config.toml
num_hidden_layers = 13
hidden_size = 512
num_attention_heads = 8
num_key_value_heads = 2
head_dim = 64
intermediate_size = 2048
vocab_size = 8192
hidden_act = "reglu"
norm = "rmsnorm"
norm_place = "pre"
norm_eps = 1e-05
positions = "rope"
rope_theta = 500000.0
rope_fraction = 1.0
qk_norm = false
attn_scale = 0.125
bias = "qkv"
tie_word_embeddings = true
parallel_block = false
init = "normal"
init_std_qkv = 0.0366
init_std_o = 0.0
init_std_up = 0.0366
init_std_down = 0.0
optimizer = "soap_variant"
learning_rate = 0.00223
lr_mult_qkv = 0.7
lr_mult_up = 1.28
beta1 = 0.95
beta2 = 0.95
lr_head = 0.00939
max_grad_norm = 0.5
warmup_steps = 200
schedule = "wsd"
decay_fraction = 0.837
decay_shape = "exp"
final_lr_fraction = 0.1
batch_tokens = 262144
max_seq_len = 1024
doc_mask = true
train_tokens = 903400000
max_steps = 3447
dataset = "wikipedia_en"
Each number is 50 + 12 x the weight over the matrix's rms, rounded and kept within 0 to 99. Layers, rows and columns count from 0.

# up: layer 2 MLP up, 2048x512, rms 0.0583, rows 1548-1556, columns 128-255
# down: layer 2 MLP down (transposed), 2048x512, rms 0.0419, rows 1548-1555, columns 128-255
# gate: layer 2 MLP gate, 2048x512, rms 0.0576, rows 1549-1556, columns 128-255
up1548:68 48 23 37 70 59 44 74 51 57 68 51 61 69 68 46 56 50 76 42 35 77 71 37 49 42 64 43 27 66 73 50 54 50 34 50 52 56 48 72 39 47 49 37 56 48 47 26 47 56 42 60 47 52 59 35 27 35 44 35 43 62 60 45 55 71 35 56 61 55 64 58 47 70 47 69 65 41 50 52 41 51 53 37 40 48 45 45 20 23 39 46 55 38 36 47 35 61 57 36 36 73 51 46 47 69 65 60 46 51 77 53 55 45 65 64 52 63 52 35 39 53 34 78 51 52 54 36
down1548:44 62 55 29 09 39 55 34 47 48 75 30 58 60 37 38 52 66 28 63 51 30 52 60 34 48 49 50 52 41 46 61 39 75 54 35 59 41 47 64 39 43 48 49 61 71 46 47 54 32 37 30 53 66 48 54 67 61 62 71 62 42 39 68 47 31 57 65 62 51 44 47 57 30 64 53 40 32 71 42 59 54 53 35 40 62 41 50 43 50 37 61 31 52 44 58 33 51 59 43 55 42 42 58 58 49 44 57 57 53 27 60 51 63 42 36 40 52 39 45 59 46 45 50 40 46 46 52
gate1549:54 63 54 39 39 50 49 64 32 34 47 51 58 33 59 61 39 39 61 50 53 55 41 59 48 36 31 59 55 41 63 50 56 63 54 42 50 64 57 50 45 57 66 48 60 46 58 38 57 42 46 34 52 35 64 49 80 39 40 50 57 65 76 45 32 46 45 58 44 52 66 31 32 50 62 27 25 39 46 76 75 43 46 74 57 35 41 38 68 27 39 54 64 40 52 68 49 39 50 53 49 33 67 37 52 50 37 33 46 60 46 37 38 39 40 51 38 33 47 55 43 50 49 53 68 47 50 39
up1549:56 53 51 54 66 70 37 72 61 51 54 42 38 40 50 34 56 24 31 56 63 37 50 53 55 43 46 47 56 49 58 56 50 64 57 48 62 49 52 37 32 48 51 57 69 63 38 63 08 50 53 54 43 55 32 40 54 70 47 50 61 49 34 31 47 48 32 56 42 44 59 62 53 52 43 50 66 50 54 57 71 38 50 62 49 57 53 54 56 62 52 70 59 31 53 55 43 53 53 52 53 63 58 31 54 27 63 43 36 46 42 32 52 49 81 51 44 45 51 48 48 62 57 38 43 48 65 37
down1549:62 35 57 29 55 36 63 55 48 47 11 59 59 37 51 55 29 45 52 57 50 64 44 45 42 51 48 42 38 51 64 16 44 46 45 61 53 77 47 51 65 36 52 45 54 54 59 64 48 50 44 47 46 40 46 41 41 31 65 49 39 53 61 47 39 46 40 53 32 60 66 37 42 29 43 39 40 69 42 60 37 60 51 59 36 42 61 43 49 56 74 65 46 47 55 46 45 45 80 44 56 56 54 48 61 46 55 55 23 64 48 55 51 50 61 71 34 74 58 68 53 34 54 42 59 39 59 50
gate1550:39 55 33 34 45 38 50 46 67 39 48 59 45 26 47 55 62 46 49 48 57 34 51 65 47 44 50 56 61 61 57 62 68 52 49 47 48 61 46 49 83 54 63 12 39 40 60 62 60 56 64 59 38 29 44 43 57 68 35 63 43 53 67 43 44 49 54 44 52 71 60 59 56 75 26 58 30 41 39 25 33 29 25 53 41 47 67 44 50 27 47 39 65 65 66 75 77 57 44 57 53 59 58 35 51 49 47 63 40 46 52 63 57 52 34 34 47 58 68 40 59 52 79 44 23 27 39 64
up1550:84 62 54 43 60 38 40 39 49 38 66 65 47 39 44 60 59 51 47 55 42 70 45 60 51 31 47 36 32 33 29 48 38 61 31 58 46 43 77 44 41 73 62 25 22 51 38 49 42 58 67 57 47 40 32 35 40 50 35 54 47 70 71 50 43 51 55 41 38 63 40 62 72 76 61 43 58 55 56 44 45 64 54 47 44 32 39 40 51 53 53 52 37 60 79 56 45 66 45 68 49 39 38 65 49 51 69 46 49 53 41 62 54 29 35 37 57 52 40 48 37 34 63 40 33 43 45 79
down1550:49 75 56 47 38 49 40 49 48 58 46 33 44 27 55 23 48 48 70 55 45 46 62 74 33 57 66 44 63 28 65 58 58 43 49 50 60 46 40 63 52 22 63 30 26 36 78 48 61 65 54 70 56 54 46 46 50 42 56 61 42 61 44 56 39 55 33 65 44 55 76 48 40 52 56 49 42 55 33 47 30 30 39 61 46 65 44 62 46 33 62 42 70 52 51 54 38 40 58 60 40 47 49 52 47 35 62 64 19 22 56 59 35 45 49 40 58 45 70 90 32 44 47 64 41 42 68 59
gate1551:59 49 67 70 65 54 68 42 32 49 49 39 45 61 77 47 70 46 34 55 67 41 42 54 32 49 39 76 63 42 51 37 57 46 51 52 56 63 42 55 57 44 59 35 69 23 50 54 52 86 57 54 35 55 52 62 39 59 58 43 40 59 48 40 54 31 53 33 44 50 46 42 46 42 36 58 43 48 61 27 60 42 62 37 64 43 46 47 54 56 67 54 42 53 52 57 37 48 47 52 51 43 53 58 50 72 66 44 47 57 65 30 50 51 67 64 48 45 47 66 71 38 59 53 52 62 57 69
up1551:54 59 55 68 56 53 64 48 50 29 54 44 36 52 28 35 48 53 35 52 65 43 34 41 56 51 43 57 49 41 49 36 56 44 43 51 52 47 64 46 37 52 68 57 66 31 55 53 50 42 50 59 50 58 59 52 43 34 65 49 56 64 47 41 60 41 33 46 53 39 52 44 47 45 26 36 57 44 54 50 53 45 47 49 27 47 59 53 46 49 63 59 56 61 54 62 47 55 46 48 60 71 59 35 62 70 58 48 49 44 31 44 60 39 49 57 50 48 41 60 65 54 57 38 54 37 66 74
down1551:51 48 66 42 50 44 69 68 22 25 75 38 47 42 56 40 70 35 57 72 54 58 50 45 52 52 63 61 64 66 52 46 66 65 66 72 37 54 58 60 52 56 40 36 47 44 43 52 43 67 58 55 47 49 55 52 29 62 55 39 29 56 50 51 56 48 53 46 55 45 50 56 49 48 48 57 54 61 56 64 57 52 36 49 51 38 22 35 51 55 64 49 41 53 58 42 55 55 41 28 40 73 41 67 50 40 56 54 44 44 27 30 60 55 66 51 42 48 41 48 57 60 33 46 56 40 74 57
gate1552:42 57 39 29 45 41 47 68 68 37 36 49 41 43 43 53 32 47 55 43 65 40 57 52 60 30 56 38 46 37 43 62 47 25 74 71 52 46 60 44 50 33 48 44 77 46 54 55 53 39 44 50 63 68 59 78 45 40 44 59 56 48 46 56 42 40 57 55 60 44 49 41 31 46 53 57 50 50 39 52 66 54 74 56 44 54 50 32 73 38 40 56 27 65 33 32 56 64 51 47 57 58 50 39 29 50 44 50 49 66 39 37 66 59 53 56 68 37 29 67 60 51 62 61 66 31 31 68
up1552:41 44 57 44 56 30 46 48 65 61 47 73 54 42 47 31 40 57 44 33 56 25 44 37 57 76 34 48 63 42 41 49 49 61 46 53 49 46 37 54 53 58 34 44 59 50 54 56 39 46 59 32 55 45 61 54 59 43 33 47 70 44 56 48 42 51 50 25 55 79 46 50 50 33 62 39 44 81 37 33 42 60 39 58 51 57 65 57 53 54 63 57 50 70 21 65 49 39 30 40 76 50 28 62 41 41 36 54 53 55 63 39 34 61 28 60 46 40 58 36 48 63 39 58 56 68 55 53
down1552:43 39 44 69 43 75 60 41 62 30 52 40 64 62 51 43 57 50 61 45 75 53 51 59 52 38 63 37 61 51 49 57 48 35 44 62 46 50 65 49 52 56 56 41 63 49 44 38 54 66 50 33 60 31 38 76 69 33 62 40 30 58 51 48 85 59 42 50 46 55 49 73 71 41 54 56 46 54 47 54 42 69 71 35 63 49 35 59 61 52 51 58 59 40 74 61 52 59 39 47 51 42 38 58 36 51 58 54 56 26 65 52 64 28 64 33 53 60 37 64 28 53 52 36 40 63 42 35
gate1553:61 62 46 54 59 42 54 58 70 69 42 37 59 38 42 51 51 40 56 64 53 49 47 45 56 40 60 50 44 51 52 43 31 44 31 58 37 38 56 47 42 70 41 50 57 46 52 41 62 37 64 19 41 37 49 52 42 42 76 32 49 59 44 63 30 37 35 70 54 31 78 27 53 42 48 30 72 53 81 62 58 57 48 42 45 57 44 50 62 44 35 42 27 58 51 50 59 45 63 49 56 39 49 52 49 46 34 71 44 59 56 55 66 39 59 56 58 46 58 53 70 33 61 55 49 30 45 54
up1553:51 51 78 44 26 36 56 41 43 33 61 59 40 44 54 44 52 50 51 41 41 46 58 49 34 60 67 61 45 56 36 49 69 55 41 41 49 53 46 50 67 54 40 23 22 60 50 60 42 66 55 71 55 49 63 67 54 66 78 50 56 44 59 54 36 53 67 56 57 58 37 41 65 60 29 53 49 48 58 71 45 59 34 48 63 40 58 64 50 55 53 45 51 33 55 40 44 72 64 52 45 60 46 60 44 55 56 30 64 56 56 52 22 51 45 33 60 55 61 43 51 47 36 49 60 36 52 50
down1553:60 51 34 41 57 32 34 39 68 55 37 37 62 27 62 46 46 40 43 62 52 58 67 63 56 50 50 51 63 59 47 43 38 45 60 49 57 37 58 73 62 45 47 48 53 47 61 53 65 50 41 17 51 55 59 37 40 72 32 46 55 60 49 39 33 46 50 49 65 54 62 71 32 51 61 62 41 39 16 48 47 40 43 32 09 33 48 47 74 43 56 39 37 32 56 40 56 43 49 56 46 57 58 55 89 51 69 71 53 68 63 49 52 49 41 49 49 38 26 45 52 48 70 51 45 60 50 58
gate1554:42 60 91 41 70 64 29 43 72 41 59 63 58 77 69 48 28 58 65 47 49 50 16 58 33 46 56 43 63 83 57 51 35 57 46 35 57 57 38 50 55 31 63 56 60 30 54 45 46 27 50 70 50 36 44 57 52 07 58 69 38 20 22 43 52 42 56 56 32 48 63 58 49 42 49 33 60 47 70 54 43 40 58 45 41 53 63 65 77 42 50 39 57 50 40 47 50 82 62 61 51 67 47 42 39 71 43 38 51 39 52 43 58 58 41 60 53 35 35 50 28 60 34 55 55 72 53 45
up1554:28 61 34 64 50 42 62 48 62 47 52 55 35 32 42 43 50 61 35 48 41 75 63 40 48 87 36 45 44 37 43 22 66 58 60 59 53 48 47 52 36 62 44 27 64 46 37 64 58 79 68 50 53 53 56 49 53 22 31 67 49 43 76 39 75 42 42 64 73 51 37 65 41 46 54 53 78 50 36 31 31 40 48 79 47 55 27 50 66 47 57 61 45 55 46 58 14 48 45 50 54 63 70 49 26 25 50 38 47 41 40 60 40 43 70 74 40 59 39 57 63 52 58 26 52 42 60 49
down1554:53 29 17 66 37 50 56 37 47 36 45 53 38 33 31 36 55 37 39 47 43 36 36 46 38 45 58 30 46 32 43 59 56 46 61 70 33 60 73 51 58 21 43 37 56 35 43 45 35 70 49 60 57 47 48 82 55 59 28 46 42 36 69 49 37 53 63 49 38 35 45 41 58 81 46 32 34 53 46 68 45 33 46 52 79 60 56 73 41 63 47 62 52 47 71 63 26 51 75 46 46 39 52 61 56 48 73 48 49 35 48 48 51 80 46 52 39 56 57 54 50 34 66 50 52 55 47 53
gate1555:42 42 41 44 34 54 40 57 45 49 47 60 56 49 29 29 70 64 31 57 37 58 38 47 33 28 36 45 53 62 55 41 63 65 50 45 71 47 41 36 64 42 44 55 54 33 45 43 49 48 48 55 43 52 32 40 55 51 44 41 37 44 46 50 35 53 55 46 21 70 57 33 53 60 40 67 37 52 70 48 38 38 35 30 45 52 58 71 52 45 46 44 45 51 47 52 63 48 53 62 36 55 55 71 43 41 48 66 51 43 51 43 67 56 56 35 26 56 22 55 54 68 56 65 46 47 61 44
up1555:59 49 45 45 51 45 58 62 60 65 39 75 55 71 31 59 41 41 63 34 67 44 36 66 52 38 54 42 57 43 51 32 58 37 49 51 61 31 36 51 27 37 31 47 56 42 47 54 51 46 57 56 56 56 45 47 52 50 59 44 46 27 40 59 41 47 54 45 54 61 56 50 54 58 63 44 59 60 45 39 26 46 33 32 49 55 45 32 26 73 55 54 54 47 55 46 41 47 51 37 53 43 58 55 42 43 60 62 57 47 38 58 55 60 55 43 43 46 57 49 54 61 57 50 62 50 49 52
down1555:40 41 55 51 38 29 63 51 37 42 50 58 42 52 52 66 48 46 61 61 35 51 37 52 69 41 45 39 59 53 40 51 57 50 40 74 44 66 40 53 41 78 45 55 49 41 62 52 74 50 66 36 31 28 32 31 43 75 62 32 36 59 41 53 70 51 35 54 41 40 54 51 43 23 42 40 25 66 53 50 38 50 38 62 30 60 48 52 57 53 61 68 67 11 25 70 51 57 38 72 36 70 31 55 42 50 25 41 66 55 48 48 45 50 54 48 70 36 39 38 71 49 40 53 67 29 53 44
gate1556:31 55 45 55 55 32 55 55 47 47 18 45 53 69 55 47 61 48 56 20 57 70 43 35 52 45 39 64 40 48 25 58 50 35 59 56 48 64 64 57 49 38 37 51 43 68 73 45 48 45 62 35 48 67 45 51 49 54 52 17 39 49 50 48 52 75 49 61 48 73 53 57 30 54 48 63 53 50 69 54 65 50 63 40 55 37 51 44 63 49 54 68 42 58 54 57 52 49 57 51 45 44 61 44 45 78 39 52 37 51 39 40 41 74 56 49 40 63 33 65 39 52 65 46 29 43 47 73
up1556:65 35 51 44 47 61 47 56 34 52 59 39 51 62 75 42 39 59 66 53 18 36 50 46 42 46 41 34 57 65 57 50 50 43 46 66 29 44 70 72 49 65 45 39 63 54 50 66 65 37 52 44 55 33 55 26 44 45 36 28 75 67 47 26 46 62 51 48 49 62 54 60 41 49 51 62 45 52 59 48 65 34 30 65 23 42 53 43 51 34 57 65 38 61 39 51 50 33 44 63 58 50 57 63 69 62 53 47 24 40 23 53 53 37 58 49 52 24 47 66 46 62 69 36 55 55 61 46